config.yaml
n_kv_head: 6
vocab_size: 31717
norm: "rmsnorm"
norm_eps: 1e-05
rope_fraction: 1.0
bias: "none"
tie_embeddings: false
init: "normal"
init_std_o: 0.00861
init_std_up: 0.0344
beta1: 0.95
beta2: 0.95
weight_decay: 0.054
decay_shape: "sqrt"
dataset: "wikipedia_en"
Each number is 500 + 50 x the weight over its row's rms, rounded and kept within 0 to 999. Layers, rows and columns count from 0. Numbers have three digits each. The size before them is the row's rms in percent of the matrix's.

# layer 4 attention key, 384x384, rms 0.109, rows 370-383, columns 256-383
111:465419559550418417564509374478506555525557487506524456453486502521458418452465517591455550527555407419493562504499456551455481542422513436431504459507542414481515568515528524473515458449490492437480489366507480480561418465485476428508420461546577503473533459399441473513516559581484566623652574522423579493459592492494642640403499505465472470452507458508529496501503511512491518501468
111:517513494536457540520528479469512498434449459479348627527602616451549508528454430399532506467469541475440496523504469499447476510591556536577487500541486568483470529525493421524439501580558522556575502492468478432489481552481541542434503451468501511559544506483530533510554525549495451562447531540570416468502489499431552394505439454451518450517367513525571442494411457491421468548523
099:510605516514585513610562532421468533442506503493458434522543617408530472511477412397473547565476614506469542509429491486554513519625555551513500505518480508514526470484532499596509479490485559526554440499502578350562526537518473528496489512494490457465546483472476423602529563481513520579574556478558485556514462501508730550512552493490584557530501517437471440465468530455532541524585
111:496488513523444460466540366536562453479502462497366546464568590409477486602544519590468479534457502502576529468481476573567378592587489576499498539472459500510502535429470430478512489519561500527438474491530507470436505516486444440476541472521457526557603462489464473529496546563488525516587478480482508420522536478471507491524464490450488499451498563517572388567407383526500476520379
115:451487611529513501512493443478603481553492483414418480444504587419581546548613487573449456561484416504605517535440565581509437504437542455536477454521479491512564530431464563458405466554459529541429473487518501426442528546455484471520482539542463479496581445505538459564449521511453559490507519504366502520498514470539538455470562534507441572450552555469425523580463520543505506511462
103:510519552444534488487459475442545511555612476458478500464440443499542549466513542382544520450455445501431455513516452460443498440577467424484472559471495462482432538423485469489525433548505522514547422589570478479539497485503470529555492480488596467426456457499556508474473558467500495432480488453468501542419504385498475513451504424473504389606458413525463597469513485468468567447496
112:471409600450511545504458441473649503569465563454490528462444505622570571551533475399483572431545532504437439547442484414457602426522491481508474461453441491458510519509469542563528540502498531532428438576520488489507499479504499560540557460553509433475523445484509539563470516436518567434475468455500461507586477503454440511564609497427406478506528463469487508490539585523539487483519
109:475555516566444497510531445534413418427441514495483458508411522534479442507467482505550563478524464435488535500514450520474463572557506527595539500452550518409494510533526467569518515496521488520588533474552449401501418547431509503493506460518494499558587508512514512501536544489504472450535467560498401502490500595463534528488517420527592516576446393558371430461508360472522501609535
103:537489584559451417463480426551566414504490584486512564395436514506502522502496467577456560526499425497478443502569432466461444569548513476455500459510555547434481508474529551476557531431475476487557523505534433530645511463501587519454531436502536477501479565500546470482522530413510491400614490462480451487475546522463446520491505534551457496584489392573604444553467492453457526461408
107:457466525481470418571479497482461490477529460471481509539541553509438490415427549506453474491499467424506500563509527519493597419469529433501489530492465420534547476508543526484470519491536519497486457596445484547505497553513529437502492523485558518525525420469468505472519473542537474505438499450440604523513490456518578602526559464460425523400483500586515555418492499553517466531494
105:513632538485435559539471428626435444532399582515467544421522527523506553569572426418482424466465532646515484508544482410515496570575509454517428480531491540546458508522542500579564508534456478608512477542489527587515470432555497464408469464487473460583517493506533513365538500468423566397512484532456403521489506488477473363455486424428535451555512460533554445478465470517430426473501
109:577450486536504516407479529486529480553527551444565400517480395451586541529537477631525468473514477520568515447474542503557438442390406486348513605472516546434481431556497585512515472465478508475608543411495432549489427506489449478453484462533497415501433509464517527564528496420592494443578457426442469517434532478492489495560507527531475419472500560455571584472563552458448423521360
114:496384486509521485556469552525567518516588573509500471422498382549626476530568505511427512419497405461520518473490424482429475486398449455446443448445503600424523481507490542556502469465419420473555469515518484529521497448519461516465435452546420458485497494464548418522563569503473647536546532475441494513447468530483511546458550516539476550487470429560452472507490594509514479558443
115:569419446448547541479538620468519406546584565489429512439554359393648548532605382450506433453456594514477514457499447481488483434489535463463455474474477585497519500526485514607552473430461461555611511571478497564441507467477490605458473445531406422446504502467504476492515440505510503530455487496545485442380471397502448475467530519480418435459471473508526515449540580397444506512537
# layer 4 attention query, 384x384, rms 0.114, rows 371-383, columns 256-383
098:534492558530457574528594545469485547438521433584484551478453593500454481521458468485501397493429464584484452545482481456449450562660514510580531559519473511547533513514582491502437537585463515527431500521399445501567490526578537612516476554513462511475591384475496472542495540479441523477469540495466435500489417518436553407468519441512504548471579584476509475570457486407510510514509
091:509579567501547567528603495458497538537504444542557512470506483461485485475485457469472560471443572454443511533480496575532521452575533512552531529488447561505550463461539482494534542453542541519447507459485523452563508479526469609459469495497584542471532456458485341510417578574496558502596603543508449449478487455431609528595567440347483494552483515406493426492497457507501553555473
099:521506518530455489457562384435498412547522459535362575501476434488503481527534528605495590562416460561555538443536457484554468577521516564450480561436513492506498574494471491559533517530534510542467461489422511471487519543512459516462523512484514645546562371547534486496462420452489466513496504471490546431430479448462483428493429531450547559489490524455528478519426521524539547548377
104:591435430548458411376548406498494409574469501448413502483616527502571531540565500506486481511506542462555427534530473540503503525407489496446419524478553538505590540570526538585409505410485505533455514463560502423472471514498536548444483538503459533399504436457526454507519504527474517588481520492462526479394509568499515515462423474503504537472484497474534465476485547539458451516455
096:502582486474476560450437463560404562483562551532525438436458448537509521540532433446493426464588529509388522438486550499474488453544472445499451436572526502511484495394506489551550415482568429536569422494519435500487529577478480569465505440430468514456501526478512519480516581506512513561493476443588526420473478477468467418455504468480515545708459436575476547481445512496466499488450
103:450495467491543582508508543447502499532518579504551500552524432546587588583528454429430463501545572472398490526482423514480534394482480461453403405456508604489573474560461615537489497475477477538500448577462481505593525440430466566509448446452491499430460585481510501508538612461510500504485488464482511552494393554467462509571510551464573402533460503576572502474467444513419383502573
104:511491545545477526521438537552443494445494503536425543511440433524581496458454470515526522448533499527496562485484473491469496474597468517573527534537500527490490515468505594499478496508542495523552505621478442505483532545526557483521525443603454467519544451468507533437555405582496490540566460550517458617485474520480618529499537462535516501485602562480504547501467516454414553516491
097:523517512502454545484402448539404518535544554545453467487374550544506495551567450612438525460515436489495585435498575522516456446439458425458491500533437438459476477501504499425531440482581420518592462437497531494543573402540473480488592430469511562512468499450536389463532491519530516434560434496470524456515477418440467355523479506567560490574529483549516549529394515564475474486437
108:410470491482601492402509476559516538528601556556440408479543464436424501503548637472550463568537487526507531458563464549561483505515486454525425486586515523487508480486518505546469438522499512468555497583519443524468500546485499494509459556518488520507486454504532582568454466492450425417449557488505472568503551427511501473383466547520437510519410503502457521432502530472516510432490
099:455638506489428442581468427493496450455468535506401501432423481450537506499516492453480416450484453591525527482460528380549410477476453480572479537454578532484464511440478538509551495533493554505537467513385595517536539537534465479526650441506498433479537499496531512358478478436473488430468459564554513495444551410498606384451461490389567482611518511494506504464489458522504438551488
101:531429471547426572460353395486509493574542477450530423535459474506590416466534497579561519503546370535436463426533525521539515527455463509512403543492526418526429437461539594485567446434439400481572447450537435512439506547439484515441487488546522468485430469473480460580477511406488534513538426528570539482446582516478453493546439456579376466491442456491523618459479457528511587567467
096:496504417553429541427477454553492458568587554567466495464510428560538528512515494493403510476523411490535536486491543510468500445472431419461428504486580448529549390555523477530475470502500440563593482451519446445490520410528491460507481389549507512453475429461485375576537544596499575483625439423478456483504449542446517524454457494441419455477490502517543528453401566551479475535484
103:535518504515422537544447421492471476478676515441551500498515455496489556469464440426527523499463389481484526544389454438509500490498488542514476544431537502513451442547492483483522437518463492572585497484436474444519534487450486559504477488493449504489431478476463334462584568530502549481498414403466471504467464501487419464629498459436492424569513482476505495479517514585576487582500
# layer 4 attention value, 384x384, rms 0.12, rows 320-360, columns 256-383
090:458559601447501553512472495432451425623513451538477549547445523534385531452424538448458385536464426503503488545522558636471520544524514531476569528557437565568465530510492522470570475470476478485553512473411474449514540414520478496516439586505428513445468521510533488428472441467461435606506406566464518483612550500519631464453587625436593466518530530554450536526479524473445417488482
094:626515483479505544538548583496464505507534598435556474474550573450487530548527521535459537528560456487558426502574469472501577453554609490499498527552521488458520527396490548515435516536538463486457523588505487526533452517495563430381574478553497418522563504424565488435499525493531524506478540583496567459470520435485463512493475490445497460499476484455561470556477494531479509429460
093:544520538452522547489536392460478580488409471448492521511451437400472468505543604546580416559496467553458481478455458490463470548457478424497449561479512534540524479419463474455433438469607539436487521529441482426587494504519499498599473519529572557558540430483528416480591506469471524390507468536508530483491485514554528514393590467543472565514579534390474512567542558473496565517499
093:455526535468530535413498524484462470547506432523391451496497526509524448544489531517502524506416406527532497502558555490454492524461475555512478517484390475550607465581464525468435503468489499562624478466488498568505526505467501540597565507525447464531518558510497430431582391564504494557591399446534510472536473561425458571642500475463459513483490407501495536570511482455582465513525
094:469509481428525491607536480440534570465452571509528497391482435588444582452541500525547535481555428458640443529493483487457535476413598524469558415509524531535505453609482505555619481519429551496490587496475417472545485459534552449523529469461616499499519478487466542579463546555490532415463457556547513595549552494510572467574503566499419460515626545544485443478557515423473436482599
095:552533537515529580531504487451424437507425613497410507418523496478546538455482411509517584455458475502449461422547439510521477475497563565534477411514522466538518412464510543481466610470607417579544512431478546470518531518491507531422467482560495556487502493599436466487473586557495523557530464444523532472450483556530383394533460598414547540527424480468475441434522546573507580424444
096:471538452516567462433583548531632508459490432487413444521478528434429535569544529477494597577555538550497624489424430605502571448387481495441515495499520468506535508481588519510520438573542471537523448462450476542460463513436418470469626495560503606565518485526390490514466474597500614494568460437518468481465555501433413608483466497515413435502510504392606447514418471488511546567466
097:490613462511528539420548362472516460511517474511449468476505546526476500445558497482583544437511565531355429545510510487486561504567479460428480521504463482522490546453536567496511561537596485500434452451467459519521488493437493521488502443521538566487538490531520425505602492538450467441481535524447464422503605462520456526488537540467567624532508441420482407538488497406431586504473
089:523457458458499564430412522536517475441486473526505518519593412504539470496507461548471556492511525423483434498484502510591470475441573555405559454491474515548480502488497449463595643531405484411490501383427577605453456483489532517458523449476393519572484540537485617569531394561510528507595449501553487506424481584499352592564440493496464420537503469592483532489520544550517394544524
096:524466450532591431540462624571522504438490416492447553522576486421540498581541532448533510531484541529491589460489439392530432526528526445521475490442520463450454379438478526490455488513439488521526534624591530525517519423557470485610433447476480515446502485494452383455483555477586468495419587487443554512526499500439600459340476513538476504509449431478485532510479460506482498403480
098:528523525543566511536462584479502486496434564534530502525570470395581517551424524587498550572414564459580547401502476488509601362455547555496524469465485619517556507472539475511467481526499517499470543499454447478422468413564523459515569453592561529525508478472554516518465471536477455514454548463449595533473372446464497516514525594461472595540533475481556379547417551575542481498417
097:507493498488572517470614448495448443510446462487521453513543419568577545471606438515584517580522400485456498533530479557483462470453475563557572489531509475519479475494528579391483588517559487404464548432504497480503505420539397642471501443478418512472474471493534521545461404568540478399526484447552530567449595475526449509522487533460434512507633514583572487530509496497518522493540
092:543509445580511431518420624503583490508506498501511485478508493493502566578432437424453474539503521476422479461462592426530608545556538597514440526419490565479474584539494467513507506475463474492493408486482491473469524486458548558505493484402480503479466578489547463536501479497372466598412463502515506413496530593546507484490561550528582497524437477527570599582432490540456482549564
100:470556574462478520446424533491411566528486553507426549526458575540477519513502580479505517537593434525541597472545486544538479462515471528496572554480438611561469547478502411380501553514542475462464466445502545563491526545495522546489514545450522505543496565572359472564433453473515431536416554400585491454507470454541540482478404559387564490557526562459456532524597450507499538541563
092:595461524615454536457553525477606431490461594498487398412561437485570554588449425555562473433512539467481458529438536501456537560511443528481451431485523519493512477571572521562585441592463545515466493398532518486499515457522568512526528536511434457497548557485492476512555603473474491515420433509471442434491466506496428398581556543496585593428536482505479447518443539525443559559466
097:536495554508519524508488457509550548571468457482526594506570526563641471580608605498490417628529436436553473533465537540498499476381454490542472457523560467500570435517575410486598583530429482469525601442519511466413468473533527521481429612580404596563491414457557451496457482485438569530406501493481553445504543403502414506549510614520542517543468477476599499516465538515505542508442
095:548446495476528465533360523501540465448507484505602484582487445559465546539505497413461375592526563516507485439429495468558575434534513526473542537435463573490456495635564551460407495476471457462585588562472448565545503446523537522475451548509476513446465438495559538498519477493430539414501525365554525556479595435453528452535471528576533439548547480467563526501520509407503539579598
094:518519586482598566499540515513441483496530470492509584514458528481487522520415464471441622574590507405459459576448531528452564397586488517532447488576440543490512503515528524455423571460495473497422465510501561404465413556473463491487513517549534566497571542542521367576560421484496477529572484538472483589531489567483506538527570578401488536451511431566573447470382529461502590614457
097:602522528505504482613504444521416580445425549476534575444454523468433488547453525478493526474539494431447423508495500506457535411451611504455457441549568461518500449507536522510553526432508506479492583624422505395590570549493466468477419524494511444527528525493498507488579535459517538550397477534460479575437518558524460550472504502512510492574403461476493500506544411437463496523509
095:442515576426442519514495496504506490413510498497550489513455510478520477534458485525585355563503441541590494583568471500488573499449524491463511564539492500488499536485484442488465413511552523499501545510606464529354422396410511466453493445543427503522587426474480505482436471513458496464437515526534468501522533429555574420452496418577509490525449540480615474551399410387523428489509
093:482494429429464524453496527543440432450560490486488492506469404572442423390452461559414469461505390476516511429471464495437472461544482548487476507537453480541510400503436428477553574488495452540456532473526555575537505525458436548445437497477601476529528549462403530446512519576559436565517458447541494481522456551425465619530485484495469544489538471548444428553606505484586513543552
092:534533525501543393504439682546470535453533500565537597472540531497547560539484543475451594473425471516505359511518464513534468499494547511455571471486500454552513501497520476494492543458376529561485478477526545458526498575580476496506466426536486494495448574517542506586488511453438531531480394535538554406521515433433376512479499533508501490422534422454512562420517466458489633468503
097:440489468399552517571479533558563605458596440585523493553532399488448556452434489508486402518521481546509471519424553529559448437494509518485514546504462523561472539495499440540584543491504457486493485422466480483459493493490470525563549439528476479422542396468541627492483513505547520531547598498581418477410406408451485513427471429570436548538457491426510580508475598429528433430566
099:528508451416465550559446414460554553397450490495540546428512478543518555506476482549538521466434536473428464533500599446457536558446494442491525456522551507604457523441557513435523484508464411425574472490445522630508542489573552464531555443458534458496527558506424532510542569560516567427505445450553473447447471397468391481493578507382518455550623430464477437492570660557534451475580
090:439553493481495390538581452484549577506542483489559488575453587497361495577551536487503444483486404532532510435564447594414490584480422478498551534467572330511475472429539501425479528503483518418544467502518437544462574460532487434536509479557494639501547475537523492477548389443442505472510459520508491590506512454452522484506506529519473539546524386462525440479409476460481573472513
089:506535535480569377546496486454542492446452484490514506503508496393508488484481511585440450527495524474462531496454574454465540511511572527482499464457556465441511491515537489527490541433491513487485576655372510532575492493553510474549547488527544492617560527510516572490540516483433470611509511520571512500443473531462473539593522522541499425522501449530531505494503472473466549530514
091:433381553556498525469404462470482492495567521518441468567495533600453446483456480455587455522471485494519445419519392565548481429451553537538425593525579512511443487432432494474570502619507471461588518496509553565474455545412467519475466540531477426450458451483452514471563399522456510454483475450485447543419558536497541509455496481475490588520455519580524556492498527494554477567560
097:584520483568493502446463405537495489544531518519428470516517451575529456508455518498482502486551441426463510459489467588540453541418449521483513487580503492554410518599508531508510543502527477584431461409440586533608532513483362659381525511466401511465523527455435477543515573560569454530526481487451464465575572600432464449534468491476572500512499561446536519501599460464481511517519
096:510512524515500534572383465476518589511545454488488454380503536486529483516546525538443513534516503451549494550561601487581513448593530610555571524472495492633427458452443456520460487499468452445526506538593442463509452553531479537383481585475413497511522461548533487572531484481553497505569581524518532499536507389563489435506558508501533550515499576486485604481545486484572500456522
095:480567528514481484416603508503558470460522575538370459515488559423432536483508438545472603503441476479547476482429484441437503567485516470422492546502419491616524538487478483486539517492468452557423403460479447526470487461528480510537534455496532468458421542514554542456562403593445550556504481559480441538534533514426588534555433526444422577445439548468466447570405487482532501489483
094:540516445479421543456624505461437479431534518508633521531549569489508564526498516479502525490431485538451457501452511560581476491476393529454530459586584499435619413504536473447548418490534587572554461493430494523556455417484496524497535504455510503504463588489609446543438458510509505501538454498539489420583467570383509520497504546475502533506554516564409509436466439528493533487522
095:515472551484527524562427525507442528450485488554516478553402472443496531423395443463438513405527468506434621531507444597554507582509524504557504536470453468556463499471350409424551528484530494402594525531574537481495501522438455533481473457485449531576527503630476466523514466461528477394499481616499564551577494499507560523522412501484506537491405501589541485519432425500536504450449
096:639456578521431479518540384540509584531527539509498506470567495522578428491401510497448487598606495384586491540443467496476458448491494511606446459592561487565530444519517552452456549524500428464422581535555492428482579464461445440527422477535506577472530411439548463426515453519542520463524524524503547471511551492679547523397492491561491516459420502512488456486481493510545448507395
098:605532527585568503532482464449413515476500421492482500531520611429547507551458528541504514557511446464465477385458448497407522433397471511477508567470552530433523466563491525517518541527467440479647509457505448514524520538413542579558400506534560530539469506607563507504485466524478530610497493500428511489461513513471501489472571584488567569547457458513521546530466562476483509456457
092:587468530514587481598525332535495502544469574474530591545367437539565526472548415543495490507436555408474577436454471450428535502509537558436497511583545558513536476585518507582435503511432500529536418548524493573544520495529556469569526529459515565476559463426553431472448514516468597503470504412421507545410510531585481481509536462520514408400566506488595473507450513572499465391558
094:496567508539518402449522455504448494499493588501459567524477452420454485506509484455475473514490581481445488516562560452460489592544481507536511474491539571506455376580431498517394576433508485466523472563498425561472537502405494491487515477452582503535522634609498394606479535477425558504492446506464526508481447450472606515461518623480519533597484572434484620474500545510563483508446
095:562506473494546498532422394456571471509449518487473547535402544558395520465476545429456397468522408537489512461598517583434485533550484493501578510530526523549411442504431511526598446560484553488474514452449523521525524514417524413469519520455373576430479546523398488508426547564457621460570423475445452459597531511494411413551487473548525543506495511472414523501486477559478519515517
096:556531529545479507611506505422490486565478544447592554372607452411560534474532497453441497496499580425515476519525499593485582558521536483456532495587616554395419478532472575563463495409441460424553494570477514493558475533512509505396498447516614433450572568526489453563493558571500565465456464570413625462409572510453459528585459526457575500492519421557497438422488424545472471580428
088:531540486430503446534522476392526495464454536555466539446496515479482478398478608533491491441399621461536528520485526565388459467463446456487538500539464524519469466457487513493477417606446460395447509588483590572529585429550518412496515499444447504523517550502486527502394472516563532379511524485487486429495451513580520417550492535492511507497496531490529498517502481537511431425397
095:494402535558583496529568495528490460474525535527551470439523485474504514517544508525541423572576457483524424558462558402548574526502484486533440538517465522424514500514497415421464460456448504493348579525446548478402626514545460523565473412535458474458515459568454471570507508442415477438506478552571449513522482419524469490426574503506456549383568440446542484528519468502504544507479
090:535528523508440405581492529414484504514445531463509513459472513455467521501554476527406470499546426401493432498479521523444337546479523474651506541535480427585505460490476458468475482525532415522509407512378372554501433524523545467486420467476520551484552512487557552539552534440425524564572560415574456482473465440542556491483403421561543580517513525425481466545386531524492504449514
# layer 4 attention output (transposed), 384x384, rms 0.116, rows 320-360, columns 256-383
091:521494480540477500490443373515546553386466527565455513528470499510493531537551437598537516429523520484477431448412459356541477535442517447538513474465492461446484493366549533468466412536477468438442568469520494555505560539512494520494521474549593546575450463437412470553507500567527533353534547515503491600469514413516404454520379461512462520485542485540588569464488520552538556488509
092:427458458576522540536553478576489451470426446528428482464501464561417396481489541475567559485399530457495544419471492494467434593463474561535528403500410600483496459498523489485538479463446539504616483581492529484472499544467427507578396481465488535458446542610463589482496564561563477513564427420486406591459445557524495595539538472551517569534506455527481472554555454501425483503582
088:505487483531518503486482595586483405517565447622466503486504514578551503495483352456452552424522467516511450502504523515386605425545451577530504414578618513453459440507497456456529428570393511538541463542457481590417454514448548417442498522505411540466491516528562498480471475534463478579500573402434440449464512459480521484573474599531478455532361518527598480495430445476520431437525
093:439522370500490523536543500457450531462541446564545461534493531488450463521489419437425417483511542438433532559433525535577499560480485521409496552583576445485425483421454422468555423475486479458454551431478464462482560449507503449459497446519446542439458490547454494530494517463586565410492480493530462473500540436549473575469436481441513567535463606382509463402467525565405592456510
097:492414523570422539439417524542463412491437503517486538618560585431530525567509536543481453474466543496479544496477534484566517528558502494539504533425576517496407535416548496584477519514596464515594468586581566534435491531461455526460539469533359481536500511466525506490450403409444549575520615499406605461488497447478437542489510480492584563581410501444505448480491550504557465566419
100:488473490431473407397587451517543496481583439458549492578462495552519504513397479510500491471520518506525513465478504473406507499490504526450552542498435489480525612521543470596515433453348556531465426484535510556438472457558512481467452462475491475539534566465676565486541479495532502496475585553479515602483523444564524592464544443545470497536478490465494453498538446414484414469520
097:480513535555477535514517539473361549463585463532551504453490504524545482475475478532559420466433484476518359488489489421403480498578508427464457500535499427504515449410479418483522556482538522445606514561501487465544510569533569514591463568448455489472424463477576551471478476404385434519480505527530466533479447557545536490555578503503519618499509521552441567457559496471551481387550
089:475508602505472436540495597506445586461504564481517520536520500526486554564427544532474518604543449540604521436504453509521406466495521535551504538463504534424538361558448376519472513450444445471453578444508491492500417416576440522487513530483399478519382496487555573571421572454557473435503484437492480545458505533471474517526499408486452475472534466531506551434506527498582388542556
108:513519524531479489433514433422425479639531476405480557462490561433465498499492545441522441436468496452451555529487473468444507496562453479559530586504500536450546568487495564518459456530497477562448455487533424360560555476477446532471504555525659428452481448486551424421415562412503444545523546561474474474576546445538616474420538489477566583451423491459497474491505442471501644504459
097:520482478437482519469567498484499551553616557495511510451447447442527493528467497539472458484508464470530420589504540614454497488444450536539492544496453570498447594577498507464444519454501478468518428491459496505429427538445542440428582563526541553525534444439529604528540447506483501505561497488589538490451458470567528471639560544481451469518500550405567538506504570531450508508540
105:502489527379516502539461450576543580445536408421545486437417497568464542444554481442491467460518474448415458524562514508419403533534472488539548459432492442561491594493431543533453456473427431498566445548556508549550528524486457533470391461411539404547555585502528591490528481467420493449516494515539538527539505516473494478425503446555496439546477500558471516446558499435504501427558
089:486557599492419444537451485464610527592567559454509531557479615368409449520413591444368515493462524522526445360571563489586480494467500571504572473552519584422483488463507425493590505483545449587497451533495491575484499570513561431463492508495481457505486528424442501531548533516539572491541562618516569482509538546471493483474424497522511412446344587447415442537415498493465551502547
091:552521537449441522524607406517579569562496507522447539590462484445519457462526497614454514485559521526546459512553454539508440395486404474468596529537578438504546428468553489511515461522616492564530516502541537520572500449451533496498484479560519439576502340562427552509552495530607541556503487535467550578488481460449455609521516443438498544512448503517483437512495467449538428483386
106:539465476471569539556535494474571386512600469528468399422490408468543474521469437474481487490508481404496452489410589461456490503461474482487500459516544425403546428530469556593573462508519508644561505425458416447487458387517415492502523420539533489496533437362564440537587547552460530416558447568417549577503557497492522511512558474484450509488502477543585548508436492512429478548490
091:409545481369463507435497471502382502472533506580601584599503466523410420473481509405495456572536583501555460488480447483520477501503571469461461575516494483486528526399468488570466567416579501566463445451433517455480501562493509511490453479510530530555490465444496541462464437581491571487606558506520508489590416480442534466486520473478492455534460406540540573551538462476533418429494
094:579526442464482496453574538592484476472449556490480453551447497410464548452391435423605533442533505508419572527516457526497545579559529498467471538471512577478412558543425507511494427460571431503551425547488495589495589562470509513467534450515568499552501511598485585444483515540513468467524517458567525498516449501545522487467484403515481533512459513526441558523547415519503487592564
101:456536471543466483419618554565468580507512468581444485470501510491510539612472600525502595568493506442518478507525543584431471535525482433471472426571523489484513535508524548559494506590476571459459384487550555557411487570517475465458548385550509564573566492555444492521500499521463420547500458569465507483531486515541541522409551494510521531420506567525515474503467476574557500400411
107:492545416468344482499475470526504497440521514528571451530469472475506479472534467526475375515449409588593523426526572414590470588460573514505449460488581451497429488484523508530461508555537469547545519569424432540469575482525554561458485513456494441532448493577442620448519523515514516559480509465555533441475547452499468527490418494531474553496511520471439577487508513541487417419475
098:473485460462506526469549524394591474524474434481482512546617484485529512488593497487581463541478559531517506490516490539456453585478451527523477442387521544470561586494412568527518539511606508530515475490494519529416468394531569473493504513478531600545526547483594511532479551371435514410618595496573468487520416453487523448546460532465507464486488527519506440541523526519570483540513
091:595437459468589527473452539547504480468473504581523465440599516438469526482528597487410539491496529443461535526448494458557490520490529559467581444524473581514511467547522612514510520546440506460518551495494561471533499528530571471461478527514497529459468630621526484562510557512457511438557491500490591501494446550526405568486487498458465553485550464540419581525555524641485564493535
095:467546471550500540473482438484532454530468473488482481443457648498542549596445428521560508498544520517469515549513568522519486530408446451509523482529565487437446533513604533506510507467482501492518466403382466443473427462459479479470652550457493451405525538549600424556495423463487546520441541541454482560450516462524520424508353435492480402536530545459486493511443463506440474471459
091:526450432478437521520452451513502521532459522407448524514531475528444553562495446454561439524614456528498590487462547558522529514530507475577426543521565470476535450478419521499513444518474488504491407530492494522533458406488570510514501526442582497512461519534472517426513548600519508467457604523453466554492555621522555448555472509451487539568564522590509494531548527574543418492480
094:533497500447541451428384492481509383512448480526518466520402629537464511493539552478549542522543451525562517533542474480450587538448477510495479513481531465463578494554475528463370545514472589521567463566512447513551519570490482482496533521468613536536471534550513509410566442487511434440501465482419556586545462578587475464533488551535499487472560552517443464492524452519434450493489
106:549437592565499421410553542532472518578512515495472484543443519466525485480534492495398482508514442474549385399498449524496525465542559471540501545492454500409469497453503514569483572453539538548462493498525498396509458488429442570433522494480488557583559414519531474517482482433498438578498523574447545593604514520578542417538453527568473580438449479515528464530426381500396478478486
101:448540517449579662566462542476477506460481548536432486440537416498645481501478447542517476454534509455445531592446502484503469450544609531483514525489437631481488489558481532568538458427487487599549503518470534533487406569495505590492534487491467470532498381458531517565478526529523465524545533482538503441499423574474628503498478511546549521451462636508519486535514484525532427502515
097:594412483539396651508525579545541510523481449466507553514552499552484453403559553389492492530483497468465539568487407507470544485427502464510491449492450589481426433472526570511422507504534532482521398575525537486421546562415526472477546480489509458468551498490519527487449494443493538506469493490429505525483375504435570541410501430487501584474475530504518540432506499426523455359424
092:490511528463589450588576467557524523499411489545521537467551486441511540561438622530450527461463437508532552532505626447552502553565487459475628432566457528528556541499540457506525490446494503470414524502566411451469520475572422503417503507497602624586532487664510450525474567454468434443518536496462450551550470484518489423585517552504549442395583547461426373493455488494568467541445
102:466538561454440460464540551440599565475561494533571475469504480471487466466472451450401473417481472547526489520497632432482529511509512470524505497472605491548575505428517471351443462524491462438510513425449475518446477404447569401580566511415567522515447455506536525469507443526394624512392500525529526495462467458508441475471539480462461515468553415656460460464406507563509547532415
099:469443517463578525483484567563486468539489604510499553601448424469465563505441531495503458476544490481366474485429455457425455566485468444493446575595538518411476535561482546523533571467479576468554576523417582514474518482533573479575565404516544525435503436403401549501498460479487486547500466501493489530458510586545556540453462530547454486453520447519539411548473501528452410555550
100:451462483520502556543421549536466586520494501454534501503545444535556526526503479460539434568481533508476480466553491607502503451477542515537555498463545433387498475515505484528547448502464544409496519423508525489537458539440520506527460532523538422521599470476441489532478540462613506460555478468601548483488464569447394454460580475571596448634421450566486598445593511459416471582559
097:390399554535555381533532492464549509595539475491478521394559511545536470475572483479490483489538452477557528473540448426524582631454623511547496504440471463573535488495447485556475550458502404499466502490534547517465480605527477478544422542525553453549517349485439551469501454537575577472449581560490486514352556524570498417513524528530479541507522488448504518473480489491560548547490
100:450574531515446482485508488550521515488500557499516490501588534504499477497573595520605508504564517467553449489484554477521447448523449487504521425539488532429501439573568602545429472577521496528470548538532377578465390495521541498536511572450598518460560476439501492463512496493557513622440476474499417551460489508567499453497537544545458459475574532409505534494566560508439456479505
094:439535434543611508455568587431484444474528489563584492442498458465480576492591439420531565505456536622407505456523518454568512462498513505524538505438472515467447525518507459573499486455477487495469429531496575564462508499497493518443558470433503397562492537490445517557467557487491456563529528632517444434460443453429381480566477408506453483485465581494461542468519427504439554416573
095:472501586535472510452477452556527529562475575463469606471462477611490545467436420421483438424494474447511515547546480458494515524474581511501553487540491463589531566494558465447494517498448505522400480540452473517533464501482491411463578548508542521503515517367540490399448548476491455344512577480506416510525461457412472570515384527462518498517539546510464517472518502496511476484457
100:425533515429445455475497650502481470432470511525435472504540535527485519464508518497478555359509419588443486492616530519495517539478459513598405567440472493584474473417547556467616439499526497524464527463537413448496452543438559567411457508521501513473439471612463518547520490455489417458483532519576506572609456526419527494528426483549414583534392538467446525530532482491553563509466
097:561490548502453622544440509524495482469430419512544488562530470485636495484471538475461530562460413524525557459471488577374594423466565482477406441424516449531541512484519478431549411598456451523530477460495450500445537485519498514540424535554545589469534411496530570407491441486539445495474508508529571545571482575477432485464471387584551451494506427527650389456493437472515528520556
098:468524586554415499429533529541493517534559515546519467428541393520565502580537479490517542509539584436545579471465558497516529470502540516512475545466562526517547482543622527513484532462495529499574524471656395459499493431504524592563498504529551476572432452564497536492546455440510445473510533530585542514437442453480609514477439510496392452545476445533566477391548534420503525442457
101:463514490487520539468509492441457546474414450511418533573464530513438405494475570521464498447472400505543451473446530408482466428497492569463395478491473427575583465456510413471499463624594468500497601491505567501457487434463446500523465458518422500570449489527533548378381496467513457545486514418581377477566477572554548485489496475550389358500532456459494502593500506440568491397533
086:470426583507469487560498484523443538472592400456446430472476469472505414509502441466465446553621466481491503573490504503545515525508471498534550512478521479460555548542530514537595522402507580471536538512558514412421484623468496555431500450473560496458498468510529527531502538548368451634498569539497417583598493429448529548491484489568527445432549505462486499504462493585487527453518
097:508496462425473430538442492556533495504468427528517453497468450505481446549470487420507559461473575521513512452573454569511471459572546495521490470400538509557530511521491562590516483553518570464574468464461425470518342470456491491484439458451542530604475500476501577406468562557511540549482511441433535453520513596507507409551471475448567506518445500489474454510510465485515460525553
102:479519463523607599536361568523549523447537499476468483489543528555512533456503602498561439500514569565529584488523472402444561388543450560462445464503564601389512455597438559424521569491437542525534539576538605406484540506370478454472467453487550443519517504486449514525504471502581504459372538538482573540567407489518529515480532521493474472554450550536502477489541444575491502516595